config = dict(
    head_dim=32,
    activation='gelu',
    norm_eps=1e-05,
    attn_scale=0.177,
    bias='all',
    lr_head=0.00508,
    grad_clip=1.0,
    doc_mask=False,
)
Each number is 128 + 24 x the weight over its row's rms, rounded and kept within 0 to 255. Layers, rows and columns count from 0. Numbers have three digits each. The size before them is the row's rms in percent of the matrix's.

# k: layer 8 attention key, 160x160, rms 0.0587, rows 50-63, columns 0-159
# q: layer 8 attention query, 160x160, rms 0.0607, rows 51-63, columns 0-159
# v: layer 8 attention value, 160x160, rms 0.036, rows 32-60, columns 0-159
# o: layer 8 attention output (transposed), 160x160, rms 0.0374, rows 32-60, columns 0-159
k50 091:140130123146133102149155121123117133096171090151154113135128112092108126163098103153131149117135123126163163148112146110091137132203150102183083114125123133111145189081109165139127080112140123156143111101151138149104119132088123145129093147124136127143139118096126116107075166112109120125130157106126160150159177120134097121124099142152131103099134150111137115116140095114111145119114147172171121113116172144130143107119123100095130086155113132090174125157093119149145126105174131
q51 104:144128118125136125140150161161094130154095080112122156165144095090158138124098118167096103158177127120125134106112109176144138099127122144121101143168141159114130130116164089108159156148106122127152109093111119158083151166115146181126150184098133109125141130122123116138091060108109126117115135149095127158192155146125112130137135087117157135162124128125141168088140109077111136113123125149136092117101133152119138110170138138153126127121129116128175110140140167116113106121121157
k51 102:150118126140122123160182106148133143112132106159142162136138163112122130140090085130115124108167136134156130118111132155102161114166145107132083123133108121096166180096152109167085144137134113157151125100107134129123157150100100185129105148101125117104137118089098120063097130169083109140133139087123132167161173111124116084123137114151081135106124157130138155072126087126130114120128119138164118132134163144120166076113127130116080117137142128118139111168111112146114122120124130
q52 113:134179143111104153146128140115139130089144131163125102086121140121111115121133173125147103085091147079136128105150120144133123120171125153109138147143121068135102090122088171166121120101199121128107098130151124109175132121171115089113116126136175135134090094120133145143142156135103156167099163070144111116133101142132157151119105154143111149138104136124137101136109150136111165134154155148143151132142120152108144174127116094113142128118108123063105133149098137130128112123149087
k52 098:118155136140135166112110182090095132119076157101096154098143138133166109091151173135151079099072130098096125101163119168189104127118128149092148129161134137153129057122100124130130128127146120164114089148123107099147124135128140109123138148145152096120114166138155152163135138114113189133113132116139098085130094183144157168126111125145129136129116129135118109117159132137125116160140093125124145136135124103128148160160133087145130134084133122104093150135136136132118139135095127
q53 122:144125098089116144130116143124154122127144146151156106122125102120137155166144146096166130120083146074087109143111163164125100148132156149150163120117158056150088130140095123148131074060145094145109123104153080151143150149132094121114138106135165150152073142123140106130126147149146154137125164150118113133127117098119137174141079147120127135154131140140135079135097145104100165163139162156153127122122094120158107137145126115101120121141103125101139075141127144123144114146104128
k53 114:161106087122133131050094143101130128170129159120110144103145101121183127114157156115132118145078114111072099081129139154155155174117137167128155140114138092154137097144123121146085121126123102146127085101159087131115162118152101157143111110125165120123130139124125122153112130143131147158132091133080105104141128193144114136135128155087141139161127116099129138164150120102159105172103131153128122095137114090141132125153126131142133136120117123132089137120138129112130146137067163
q54 110:127170112138154155095147089124103137138113135157127118109128134069113105100129153163132129100083165148133148100094122112123112112208146118125085148144131109127155091132108116141116127101171143165099144126129117147131143111148147121111117097125145143119086086125106168126092128135093162116114128075153120113111119151093124108148125148172097157168126165130121152140084135161101138147164164126104170160134093143076140158123128152130109117131148127065131137135130124127115127129104100
k54 094:099154079122115161123137132129106133156101173117130149116127139124168112098111159146130102123093145144120125091134127118185110121137115114101116130158140088103124097122095117108175130140182135157125116152144150127132136161118133136111119112139145135112132173122101117188129127129145152079104105101111104077151103166141168169156111101111128151160111112113094174133112146167127120127138122118103136153125044128127123137177164125161116131119165112113102090130148150117087111124099117
q55 097:137074107141133139122162130139172108124121142124134143151104130183126167156123112079125121106130134145119072088101121132110111166116116126111183108076092071140112139093109148132105121140144138105126162141149113092130130114108073117154155105126140154157117197143122121118135111122157117145134093158123143134101142067101135145123110146121116107125165116109115067152115142125151098131122095146150158090139108117132135117113124139099132135165166119198126124146153124148136113134126129
k55 100:125119127122168074101133122105162122136144079146108117154137121157125138159153150135137129139138153075116123123106133119063120181077108166097166113100161127116110076144130116116126110142114119089127147128118130096110131078180104102165151076112139157144144130145116134151151125119100123151166080176123138142102176100122125098107130167144128110135145137120142102128105118119141128137156138138100141100130121085094069121124128130121158132168126147174111165095126119134138133126117122
q56 112:127153150122163160153125124143134116097133100120100137111143117148133111113152186127076114133131105105161160133137101128142126133119123149051118127149098168079116153133116132169086171127140138122131111160126154075126120140131167085086125169102154109115157139125130126129111157116143131160123165122110104138146125146143183131104160122126116120101142117118127158113172099061160153153110131122161099106124117126096114133108116109120161114115116132103083126168107091131111132168167105
k56 097:123138176121148151176133169109116130098137131118152109131135137142112126129150132136124128145105118109165145149110106138104118105144137130134101102136121190131159149076109134144111121129141112154126119124108126116140107093132154118090109142156140116089157141134091135133096165113117110137135193122179093132117180112157145121136110136202102097062153138152099098108149109090112124187154137091149139136137146131113158164096117095110120094098121132120139135158087134123142147122140078
q57 113:107134110104095164130167137105127125151107184114120134125138093132133124113133127110151098112095186088149110084118113162133107120136130115174171122139129085168064113075096137128114126117159138109139064112130127129168145152142107147153142131170150111141113148121145117124125147136118139127098110086113109123113116126083130166131113170138118174173128156136100103136120169129119164104125104100154118128162104168140153140165160146114103132143137142085132136129136170115141116113090125
k57 103:129129140109154174103135140117112140151094149134100168106157137156155123098177139115126103132092169083123146082110135148131120150090112154087165150173141115122094094139155098145074119134133100105143063107103098077167153123137108142142121133134143108135109138141150110124132152130088153154125108117084106110128068139103138185115165167150111167129128128120117137119121150150144130133138083142133113153136122128086150101164133145123101135121119133105111133127142122116096136156092154
q58 096:165163121171098097077089143085128132130148168118146140071097145112123113165143109121147156128128119098110126136094152098164154136140105125127095137170156118161131129138077161129126106113130101128121088116155110154154083119171132125107112138158093114110162141192153136148116126161143172145156162135112094116097123165142106140134120133118160128124100130139131128114167103121102135131147118100137123149080129159157117098158123143138158154127141142078144093099151121118109120149091133
k58 090:121129103163092121092105142129114108120139143142110127105138103078159108154100126118102154136122139095146134145121128141190133138141108117135147154145142078160122103145131166133136145116126102130126135146192125150145128151112121145086106156135125117116132093196141104123102118138137135123135109116097126120106046132148103177120113150068132146149109094080128149132156126120141132111093155123160120127110113194155094109098139157136116164126110113137130096114188136123152134111122167
q59 106:130075122117121108140138145141141123127128139085145131111115113171118162131128124092112128123156111114158115152107129128100125163088089124104196118104117153111084164111167151126084135125071119086178113151116136116153116112118091126142121141129123120139161177135140120094160169091167111149146148163120152145114139106145134138118169131114121094094137102125087121140188121127142155109081087113168107118145124129149120117083146109122138132138141150164093110151128112163126146153154152
k59 095:158103164109168107128129126114136130116126112119142116127119121133100159154144118114101148153137105095167135162114142107067131140089120150130174132122150176135109135106156120116118139089068121092172138100090098123146119060135123100147129119144123127132127101148120132111131138081120080147148119135146146151109161091121116107116139171184135090103164140151116086118139121092104131131100138121134102142123177115124129140057106122110133115151102148150153171133126096130167142133164131
q60 089:119142124122143155069134123087127165138138122130133108113120127106087113146155145125136089092075170112124116152121157120113122163157121117109135131111163081149110129141121118108129131113146125141139117120154115175172151145148137130133119097132134162122061062116113138098137141149148148119104108126172102170127145095098139138125106170122094142125142125147126141154134118147107123199165162120113157165107089117127112151126127145094103138139122151070131083129148132110126103143067117
k60 089:127107116117121125076113135116124120202136150105124145108112110114181122091158137163106103141088156094127106102117121160177143168114115132112138137135143099127125093151149149080145114122114119138140097137132121138133158159139144136116117110116146149119130167146107120152079121124132164109120128136122112100118096176104173144129144103101162157162114140115073137163147127111145106165138118135126141134141064103127142143163171143147152147151141123124113100085144130092132107132058168
q61 111:125089138100074104120120137132158105160129146119135122130119154176142152119104123115162108122124086108125117118122124120101133122097116134113154103104113102135107102087107186114097142166128170066110118142122146109166119105164108143140148135123155085145144156147153161140175102112154107139122107170117129123094109090136128113137164118146150107134121110125110104184161131158172118076124068115110173133142151120113136125150159094131145156162143130168119163139150153106147138149143118
k61 109:112125195122142095107141125123154133128095103132103112117128170150134141157121146120146120132141130115118155168111163119113152157061113150081179144124131146136128072167144135116104147143117138086097122136092107109148078095143126098165149101127092122128080093143156146115179094094124124151129114141153141154083114097102121126112131140180126124113139130135128080119108122151149118098139118124115155137131150109100130139107102111126127167127120137157089181117147100127176135133160119
q62 127:130090111142117118180132122157153103137117128116150108127110155148099140146102091107133137138117088170111087147106134101088136125099109141119171134101126109160173108142167126114150119130082149111105176151145111174128113081115113108148150099105124149141107149134120138126153111140166105161160102165154173108098124080147130110146136112133137106116137107134132124106116146158133113094117146143121142128126146116144102127066120117152129137120154119223115162086139114175156151132146131
k62 118:110116097132115097129101104139156111153132123111107099139096125125123147120108108123142131164168094146113097140143132078134136123108118157099164113071159123132126098163148143107156136133086163088141185160133130157098110118129119112141155079105122151156125109151144164113173084132168104141129097175139163164122162114151111106125112127110166106144139095131143160148113150156125137076126141129093135109106127103153091140104113148139136159149125129180111170086135103146159132130147117
q63 114:106129151111123142206094126137140084093121137128125122111145118182133129123149139092127140133121124136130137108138097143152155129089130106124141110135102147136114108089095179142090146142155196104103097140150119064144097108151133123118140139115142110133142163115169135194145157115138097162121106125114134082094092141137157140119140144121135116110149113100127090130122170114140119091087117141160144069143156149151148138136129102114151112116105114145106171120092114121145124120167107
k63 096:113159174151163146157104136110135136084140116147097090127130132177092143157152145094173132120108134120111157167128132124106116134111125135097127122118134163139119127110106148150105117137153158117115109145102112086153084097118147090126124119148133118123110110128169133136160160115107122187130134124149128157069150110137123148095119163165127124058130121132153069113130135138129137132144131120124134120130171119116138161123113104078105104113088144095115196134102105122129154122170079
v32 114:177128132121089142132147093134115123129135132105173152102148188140077135100117086123149130079124132128131134128157108111150134217148122077112130127118086150145113152128144153132122132091138098139130118147141158165115139126115163138078109102072106104134151099127163130132129129112134145118101129101119148169127112098162155152155123133134112129135111130090111125122182107156173137137123126105121118098147144144118118179139105131111140087117132145065144139160110142137139133180132122
o32 120:131098148129106089106148160092099170099165134095139179120117075133146147125088151139138129130133132125098157166137152147142114112142142122088139158108122120131161123177141130140127121138113142106186100140109151149130128121136132122168092158099102135120151150108104131103148088146090137098140157161113136080147126119138136097084146139158066119096121119101142114144116109143079087167150158115142145141119112146146146117165120127178103106091118111127143101172141103124118113136174120
v33 102:075124113143106158123153094107130097152121126138181145111124120133104140135113167116139157088128062130109087142142086135153138126170156097141148149089143109114098129116062098131144113186114132119145136136112118102165141109093130146124123107105157055159118104131133131121125138137172106127142134135138132124127108117126118122131129153180136090145158143106137131136117131098111135152119122166104136152116141108154180173099119117153148144092100093153118177159141087155117119137106120
o33 104:133113109129150105131107127141136140097155107153150118115144163153125097115132117132182089090152155141080113116098141098190114122097143137117111125137087115115117096135120125112169121113137080145118134149146130101118119094106125187090113121154130109158122107106138150175156195107148139132130114116100158089144113132129150115145133138087105098124197144128131123099102147116123141130084138188116125123142163118151112144122162141130125114125115120118175104107092169125158118103173109
v34 105:082102109113126133160107131143125122128103112159173131139165145174112140111138146119179099133109103120109103129143110156167110072164119155145144174110130120137145121119113079103174148095111136111161134122118141113151157123074091152093115135092109084182107085110135120098132107125177087154132129125137102126162124159146161134115143131112106112136136146139153110130125120129102099139113114161140140127142129111129154139149153114123123155143084100134123111203141131173109104126084142
o34 108:130061141145133136113117137166147114129140092142116120141105164158125105134152069122103074087122143168076065150128163124161131115100115156119184101135094110123079103127131162144107128126144140122130168159122144106094114069108142133132157082135132132162126099099151172136121141116167153149165131125084101112139124114123160124110139111132138113117146129137150141159120137126104133174077120120148134137124151120099152154122157136147129128096109131178110131118122121113140108109163113
v35 098:162132133119112126140092109090087134089121140139113127122137151116172123081134114136142141104096131163167140106104108135144138091140109156120112152136125124122129146110140126127157147179133082123154152106107150087136136139104137125121156117170142080101123147134119137101141111136143124129153112137120132122126107136034152145118145140163147101142132147082165175126139144118114128148080102125107093135191128113159146071106140118144094148108100151118108134124131098124126048149130105
o35 103:112135124122129133108134144122116113142125118126122129171144139127099124148141118103121125105104148096059082131116157120111113122108135161110166123086146144160165111075123147128129111089111128125058136130127107143113138105139186121130159121124084158153121109109150140115110134112159141104132083155117133107139148110143157143149136182095139138143124140118105114131136157181119134097146137165069142126115145083147127161079140113139131102130128128163195157078138139107121105106100174
v36 098:110123122111101133097161137142138115148118132115107136106122126065134136182107172128101104110126198114150116157125196116094149135085170123141144088172148139100109114174132106136127093170118119162098130123148120170132087144115168106124147098093158106134117144159137150127134137133112121117106125146113122149094139120136094119115114136126129157121128154162114114112103114120138151130098166108125137084116130167148096126119070110131167158096153117143110094079096129133144154137142150
o36 106:108163132146110127180150130098121122134114137100138140116137119082144125128096154166170136166147148126211130101134112114124151150159153098113077144149112122113124144129097139150125135146134134167091077154105099136153130156133091153109078158173187131095135144117122150172154137148112127128083163108121148118137139162141143123094089111147134155107145088117115121107130125116126125078135144122100134107165130146134101086131119128128164153122117087094141135130158130141144095091135122
v37 106:088117130177163122131127142144132160081140111156119120111102075143128123146096143133098143141166127153145139123114100140094153150075198150130136147121146144097115154121136130130135111128085106141108082143123095153108129095131176108088127119182134143092145134153160134138099151116098149085115114102112123120115135140120156140145129118125126102147121104155137089124127071136168162147168124092108116181115140128129111104141131120119148151124154128132139126139140094122151186133083078
o37 116:092132138121112147104118077152114115100090156147113121122138127132118080137085148134157143177128124100133163098118139130131126151108098084140117150120118129109138111130163111137178173138152155107171155171092146128100131128126088151122138136139163147115126135149132131127124110146103073156110113130106147171081128121111087069151132152120075121140088133112134118139089098127145140099118158157124101140133117144145134099117136147124104170105192150086138164175114125156138131144138100
v38 100:128141121137114075108122162156124152124142131101141112168154149099130119156108087123111135092112079087115136129126126139125131154141073149123098072144126147139128123139161153114097114145134113107119130126125128099136132145137065113144142122121082162179149134141149125138182132131091115136155130172156077115135134101121115098130147135137112152101122164110147122142141161159104119148106113122130141103129144146120124108138168134127111084153147157085093092132103174099109117088167058
o38 102:169136125142129108131115161107099106155165123101138148132065116121156146129170140113122143068074114133152150148148124162096104134148159114156131120110129127126121137159123121132127111094113140134123096102108130150139122187166139117132114110089164117134085160124106101136183099136121131123131146144137119111140128109164138153135130125139146139111114114092121120100121153116159126191159121075087143099126168105076122129151154115101139083175135126139092095134126107137069139162112126
v39 117:103138113136128087154127120102110139145126124185134131073135104111183125134100195120113129066144163132123089124137117158128156147149177124177120128121146096097090112123099078139153105202125085155133119111116125099156110085132092107139169119134126085135117163149161117113111124135146124123130127156115110107150115107132128115102107146141137113137151158119153137147119143084116094144109126186116114146120127150112108122101107122116127151105139091152139132148121121163164105155103124
o39 124:105151116131147164144100135095147105096125129155134089147167200118117098141105134142156117111124155163123114109123128126150131135097155117117129105107107130136109081131093183098160128129160100134078139171116131103127130136156150144120135143145131124114089108120132127204143138134129119157116117149112165110112099147138161135151097145104096117143176123119103119134095148096143148107123101176110118095131130099129115137092133120153150099126143085113198164145103144099135078106149128
v40 101:068130113166161128131099158178106158101185120175091139131139060115145187159141140124124152132138115147113134158107173129120147123145150127082128090139139125111129105134160134117078117138160149136136135161134157135146123140098138118128124124086141147126110115153106080176096149154129168149140131111093165128132124154123105089133107129121129143126136160134125152104124154097125135129113111118124126149143128118136150121136155119088150118154144044135094130096108154088131103142118111
o40 102:110096132107165152134161084139175104136155134153134085137138133123140150105116093114123119150157116126142105161120088126110117141149113111146108097131157109090148122135115145097121118124133133107155134156150125142104155130136087149137134152142232168163132120135109128160178143133075114163087104129170121107057151115104133091177110152104134160136162115114151097121127127141168102130100166140119108100144154141153097103092116127143111130120123117128117136131138140113147106145124125
v41 089:174117115126124143097129108138168127110131141072059132081138160129151115136109063142124121121129123084125157127094168142150120122126103101073122088149139136143154134151159154099118145091131137111123139150134157120148097139107120157155102139107106191154113101121093084142140094134112102176116140166135139134143137134159105074159137110129120149114116162130108099120105146124134134118151141126187183102114112147113148143112146151116126125173143128121105126111126170114115119105150128
o41 092:133115154104135120142154142098114136197147129120144143114113078127124154134162130135118147134144122145143116157156122157113103131161145128120138122135134087128120155112112093139123123140123166147127095102148138110177176160132153128150146131099150132110129179104103099101142105112139163115105161108172050158126100112148115163127112122144159154105122115145101135109146109124141085201148113061142145125115110147116121118178110146130121131133107116091082084103148118145123094135102107
v42 104:080145120177162108137184161141153136121119134131096118110157112157160105171103142145146128094142144067126130088095121125093172056099111130115116072124172103102138136138109132114149113164127151086126124112096151116117094100162070124153122135146146171121135129153111087129117128124122128115130165144122110118120133134124136098107115133118132146113139139122134129137128155105110097141077121152147149152111125160166167118168146139115145135129147095167138117123134116127116105106102069
o42 107:119129148172126195134114105117113131143103137173119096116102165130137101140115099104133157127110119179103141130130122117118104124159100117164110107145147119092140138122095125125122130116149122174090104151127146125159151152190148158127175113122162117132080130105138138171144115113148157134122082128161110164092116129091111112182167120140113108128186125100106115122089098098129147173140130107085102133166116090092105141120140116111152141138145134105126100116124144134129114148089090
v43 111:165140122091113112102132122142110119127126142132099153126146164059147114098125123160157159100121134167111163126149163123131107105064125156120121143150137136134124179113111141141136117103171122164129112074101130063119130135121117131141132136143148123124102110105154119074147094153152131074121111138111150133116115129064154132134129133143152113146113117134125127129136134130123141123094088151157166107143102129190127098120146120161122188108091149141148102120107108107083101153123165
o43 118:127133125113119093135106179117136122187108156080146155136145136121129104100108137107121151093111132140100104123140166126121155135100165129129123153151119124159152133087127148125103126125084144147082116144115123138174152082113148117153134093185111103115097122104149159116138161104159107139152104114167107111134131102138139155105176131138155155144122130135125162129149123147114127096128105133107181102102111108173123094075116131160156132155113146162137144047123141111154114109116155
v44 101:061135110114177125083091162135158167138124152130131084112141102116155102154145098152100145138141150131110159126142157112073107140079150158120091116165156126145131141123132125125131128088130133124089116055124093166097120101094151109140134116074102148163108157120158154130130133146150116112104144164115139101143147127096124134103128117127126134123128141152119144140117133111130131151153138128152143138140120086098102113131114156129116098144136165150163053116119134144112158146177155
o44 102:115152111088110115125167127111130123138110165152164117132093142170117129136101122157122146093102114127202141087099110079140174111111096121139159153164106142139142129110134127108106117120112123140157123161091163133172119180136104121150132111094149133079145147122136107110161105181131121135137136085118075098098144095115120115115135106158132107147108108116149127147147114173173105086122103112148176102143138166103148106118100105108157117160129117127095127141130132135140161123139154
v45 103:187140124150134157121117169162128127172171103087129141128102160135098143107122082140112108114125097117142134115109108079090131116102129100117107133108132123136140164143129156136115120144135154075122122141142092126111124130115114122148135121131182150077135134136120134085142110145079111150134134155131097191108122098117103208157085105085116141133125137144148132126121132144153131111148117123111147093154125127156129078137109119125103102119108186096140139115117118150155125174132081
o45 106:121187127140073130086130111135084153147146096131110159129150100139149106128128107065135161139108145135137189124094155133116136110205125150120083142170118139118140117120097115151112132123099148154142134070130126150128132152143139120135105157107073150114127093144151092087126107149103144101138146105158127098113121148128123123100114117107131116137120131138115151131148109125146150153157143100091141153120124125125101132175106166132153117129162139119118111085160113137102175146076099
v46 108:150121129110092147119087110131113110111111139118160097124101120125096085092155110134144141140106085152156154135144147169141087155153180125156151122140159132157140115099136149128133103086084088169134104123134097115128125165118145122143153136046140139169096132101143168194138129125201130149109147097129126123153117127125130124139139124140146090140089138130104117125136114135111148142115141121157096126136152114100120152122174122110095120159126161082140175122110132151117154126129155
o46 111:140107140089146086133120160146156136114119115147112101137125110153148150112118103140116118131136120099125090128144126124112123099098137140150147156125095099149138097106182132148129136162103105079166114131131142108113140140101097164146152141144097139120158153134146137129142089117143122106138150147110123136204120090142088169118157138130146137127036113122157121123152136115100114131118127127168145080121139156157202086101130124148138117133102120163124136170145127090095117115178130
v47 096:179134133122124094152145108094131113121143158129139136108110168149146114137121127122109100188107175142164076132136149121154168169086121119126161127140126160136101149107145157108112173090128183150144130110132116107119176064131108133170113129181099113096161105117153149099119112131136079135099123116171120097137122126123147117083162155130126126123113135110100150155102138145113117122148130093117139168097118110118086151134137154155126135138092131143136076162139096110117120118128132
o47 091:096138102141134123109118133121110090135165178101130159133153136105154097147120124178106127132130116172145109094133111160143096163053150131124148141098123168187123146161155129138147141117163107122093131131135130130167129153131133131133110142124110104124151112149113126077095164106134128153184138096079083156168097143110148114141088124101128128146079137182162153117101138129102140126125097086114117155127093126124134149175123125131112129143098141121101146103109140136119109144112152
v48 111:145104130104138135144152116102159113127128157112127138141146152095120150137145120118113164152126158140127112109140152160145203182089073121089110155119114142118114134124152122111148153135134166179126125124118134137101123120133148130172118117115120119134117116099096115128136089105131112092116094136146144105092121120099187079132178138131116124126120099106135131126151115145104103139168119105141163148067118114118108172112199157138157120137127135157130109146138109088129106140139053
o48 113:148099151120133140114145132082115116128140190078154164126128074087157122132115115122136146065112133128124102119123097183143115171048137117148119148100103153146139167142157094122116144099129142132112093093122138105184150135118153132119087110151152098143132124104111127100138162143165090137136115152096109133139147128112136093129132147118108154130168138122142153153134146130115114125121115100161126131130105141130127133176140169089094102157120140088145145129105161156133117154094116
v49 106:135138128132137148145186105135156084103112142112121138129137147117114103127162162107116107171106122111127116153148148133133168083095102126092118130139134130109071165148167132057163160111126163137144120131124149120126187111129103120114120139120101148111130104113122076106115151111113109096155134119156105123159119149135153098121149118157134159104139098136090082144104124111096074141090142085123149177096115118147155147135165110146119160173106103160109117142130128150114115119128162
o49 111:096097138189147136139133122152112117126126139108105156120137125102119145176127098123133155120144098142113097104129119143147123149105072133138153103120121153142158135170149135135111146072150113126146114130118134105140109124135141161117122088141169115165114106077123142109141134069146151167155107115154122181113192113162162121132113104132137148132150117176157117094151082115083114129110145091167122149134130111129117165136132115118085168127113154134124120068079150124132101111109111
v50 098:070163101123123106151096125089136114108133133164148146136125117129143140135157175098103153122110131117135110150122122131178083167112136138151141118125083110113125123125154124119107091162146129134162116118135128089170149095147035090133145126130094141161110128123120127154141139141162067160122115114115127083178104109163136129107125166157125125103145169127121166142128150124099093149137167146126149131152138137140122128082120099107136105136096118177113140144140139143118085106110120
o50 103:164153095147181140164103137112120097115192130164121155132137168133122111152132084134121103061121102186126095131127107140126140127111142147153174126103135112137118085158114149124127108110141069130112159165105108125089115156126145112133147104101155116160098140116140096128129147113145116168081124130123136111166097136140153139146084114111139142129163122110110145085123164129123108120117100160120110105126127121133122150123135106194114090153152121166163110112092160113132104119128156
v51 110:125149124081129134116154139157113117172114090128195138149087101122163145120128122148139160089128093119109118124145104140147146151130099123138129125124133131129116126127096127124117100201145135125112111159122048112133107133118098118140144109153151147137113108128134141137141155133102112092127158146121124183152124115153110116134132109136122129146127149084186139130153145135107154137174116156115148090194151135147114104129133137122122056096106150072112112115146092125130153152083106
o51 114:157109119137108104111103111098113135112151129092104155145115114162135133092144131082185122081109133125099179136137157130170133127131151146140107128139126116138147103147127138112099116177123149160086144083121120146121103127118095133151110167132121093122094142142146107180169128124102136110097140155116122101115068134148078126149138124121115089124149109101152140139108128105176132114117121150111164123127154105114126087122144174115167121181100150163136119131128105098110165183142092
v52 111:128111134138094115127185120144120139176075106107159133150097109107136158125115170125135161098129100132097140139137129156151144080133139149100152137151127145118139087137099116120151100165115048132122124181110160109112122151144149141102145106158150079107136104130115100116113138118120158058118124139117135158102134150191119101158117125102131096152110094125119120108144102154140144121123115142129091104164144127128137168134169139118127154107108136105107164146125124132127138194114145
o52 113:150094177117118130116142129155146112099129106111111125130120089103134106095142201100174135131131117087092142149163169123156163131168119103140104127111103092093127150122097156127144147154121143142072126130128123108134137062131115130141136163182146100146123130134114153174142155139118111094101148152114145166132153098132098149102172128122136116090129109112153086141139090103103175117097152155145111098111134112136131104134110117130114165128104133138131151161126110109164133127160090
v53 109:082096114133091102165121125133089123166159132160116126150150092086180159131150150138124166116126145155120116169085117153169096114147158145102133139117118142101105117134136107132112127143129146141118167113121124079132120155094064137115126125133132142140120124151096111113147143132118097101146097129108147121148120156126098093154179135162118103134152174110167117118067163118086148127093108141105130111137133138123133095088152115137154162134106089136127127133128142118147071081104143
o53 118:151152114134150101156135104151140126146131130113167121180127176118111111124164104110120069109162137130109108124148119107129123185115158120149149106125166136137097109087138171112150117129124090136096145121132102070088118108110131092110134124159184153137101135089136127171141194099114116135092113119130127145102129146150173145157096154088151150111166130127137108125147148152150125114095122175093117100130144086150107105116161141135127118138139114162135146106112139092139099125100140
v54 109:189126142125083110195119117131138118160088138120176134157120129142132127126125141109166151113108134137147080143138123169108115143163120125142151119109104118113115124114119106136125123179118112124149118143132162073120115124157064148170158116148136086095117125129119133147113131136152134133135131148132133116097098111175142140126133165156147129147124179101101147141163121163096113141111117109126140123125129136122104180111118114112162137107056091124137155117136089139146059158088124
o54 112:161116105131172120135108129140119112083154116123126129177130148076181125112147121131111120098115130165096116121131124144142120099117187129143095107109120112142140113146115138123121099139159127128102124132148119100131169142133169142111154185152114082142104108112155110165100144099137114088151135148096107149167134140109167122128112097090091138095139148127168151109116146102096172123130163149120119087110141126168136141129141137169112120157110127176182118113131139090108078085114127
v55 110:212148143166109129118157139124124096123113115134149181087082137128151125112099108143135100086150103122144102150128083138108140145129164100140148118108163134127114146141120165122104120156066098123108104157118061133130157121122106135150125122138131125072125153145155141097122152120079101096133147122153118177136102115132107138132108130187127133137127166110130100084130133106180161135122118126080130124162136133155132111108100077129121133118109153106135141099132111159142129127119118
o55 113:089179106138108086126108120144084132146141130144111149157153113136116102154138179131145150159143157092092163109136154152157096139154128129113104127144151128159172092125105128105135138153152144147119108115101121121080116177120140176108124186139069131110097143156133125157117114089089166125145140095150137131159084139164119124139124150125073099124069124141136125090108135089132121148120144131098153145131134100147112115140129141150151140132160130130161115106108117086114123111147091
v56 116:107140132117141182094086116147129126115175135110097129147143132143106128114173062156146120169145139149126162110097142061123093117119155113134135130104130122147131173109151171138109119089163159075146137129126130105127149148103141132139092128126156175128143114130094126114168118140106120105123138122107138138121122124072078163151092111113124129117126097145153160147097141133140145118168118106114142130175127111159178074142090131153136103139117151146139131081120148133118112115154154
o56 124:139160119108120116096128148137131162182126129142129126113118136170100136135116083104101146138137095113137150153090114081072141118173112161118123129153157150139166130110135090138115130129077129122157170131149128153092127128105115096143098113090096154114133117133144115071142151097115139100140126059170101098108129154122117131142098133114163114127137138153130165114165134189150123128135139127104136167113125133148148114128115144126151133124117160133099100084138128160134195140093168
v57 111:104115101146127123112094148128071134100096135144123126148092113126130091146076140139092108099145111139129140129147130172119119151123163172185136106127147115132143118121165129163119084112096094138100109159105107132125117140128131085120154142130165153131125133138154156101168126141120176123119122111128102117194146114152134156096106123120126119121127092142126123107141143136119205125120144157102062126127136134159073084150122124131120110116138168122146116125118148104120198167134120
o57 115:135159118107117128126119097112138101148113131159116114123135146100149126132131175125142184154126109082169142128167141114096159134131152127136148141121105138109092103122148144138138148150086099139111092132069139156108122096150075161139131124130105163111118131182123112121147111155120091145128129161091178166134092095145106140138152109152127095130073107145129134107098164089129144135160114134124140087116108130116145070113116125148193105121155108142124136181164100122099118131145129
v58 104:127143132119080071099161106063145118126122143148081127120190125088117155124120134149142078155111117128106110150130136146145140125136169148130153131127128130158142097132099129102138134107135183183150148088121144092141121138156092121089134145064114169122146128110095129116115129102151103128114147133129117122145112118150141099137111133183140104130130160098112107128131123132122120114152135149149176141099145129110135165132159103137113168160143135148122157122134146128104095047151145
o58 108:135130111110156101178118178112129094170142147126134146119102139152127097144165096109081088111153159169123092119143083165115098148100128076123129129133140133148091139134127164153118109117128083104114129111150113078158130137121170130123121140191120085147128162122131145145124137094158157164156124095135152139166081159145118189104129155152125129117132117151087117150141173121084118140129118130143081116147134110145147124128124116147097130133119130131134110113092159093123114122145153
v59 113:154151140135134100140087153159171136174155107112112119101126146114139115144121134153148155080137137160129123109085144144086117121162116060116097099135159111144110107097075082129106147155176101127119125076143105125133095103171118161163146144121103112120073170128146143155101127113154107189143152153122121143077129128075113134125144146128129126141130146134120143134095088121133081147095123122139132111085099122119125125118109138120123119137135122129135156112129078144146156113146113
o59 110:128152129125143123129089124137128173098092091123124104134126139136151127095124121111127113139089154166117118116091130161170092100099167123144073129174142125151104107082088124091140091137136185128131107134155169153135144176157128117120162157137132117092157114129150144161122083140157097106144103120145101102105168137095134139091122134124126155162137156114102125124127082121185157103127110092111148117166133147131099156128143113093126122165141118076146154140137136129133116126164118
v60 092:178144144167156100127166092087105084208116108129153119108117169087122131093144158122099144070141108134135123113121082089125117121120117098162118124119158111109084164117116135132147105142122115148145133157124134086140159118155113123115145108127162119096116145133108114123132144131088110079150114134152113168130109123147164136159115128144134111133138097117124113125113136088149133133146106126067128145174133120185176117148145109130107109086111139129139160149140092150152144150139138
o60 089:107179117173100109149117172155096139115131151123102153114149156145091106141111149069166166150156131119066154134109156136168133118162112138165108133142111161162154115121107125122167141098130091158114151107138133152118087116140135133119090141148048126152105114114136104145161109117128123147126062135145135141103106131135134135115133135078111092137161151120155092129143126107124126140132135152125108123107146091154098145107127108139128134125164129092184129119099141113121153126099097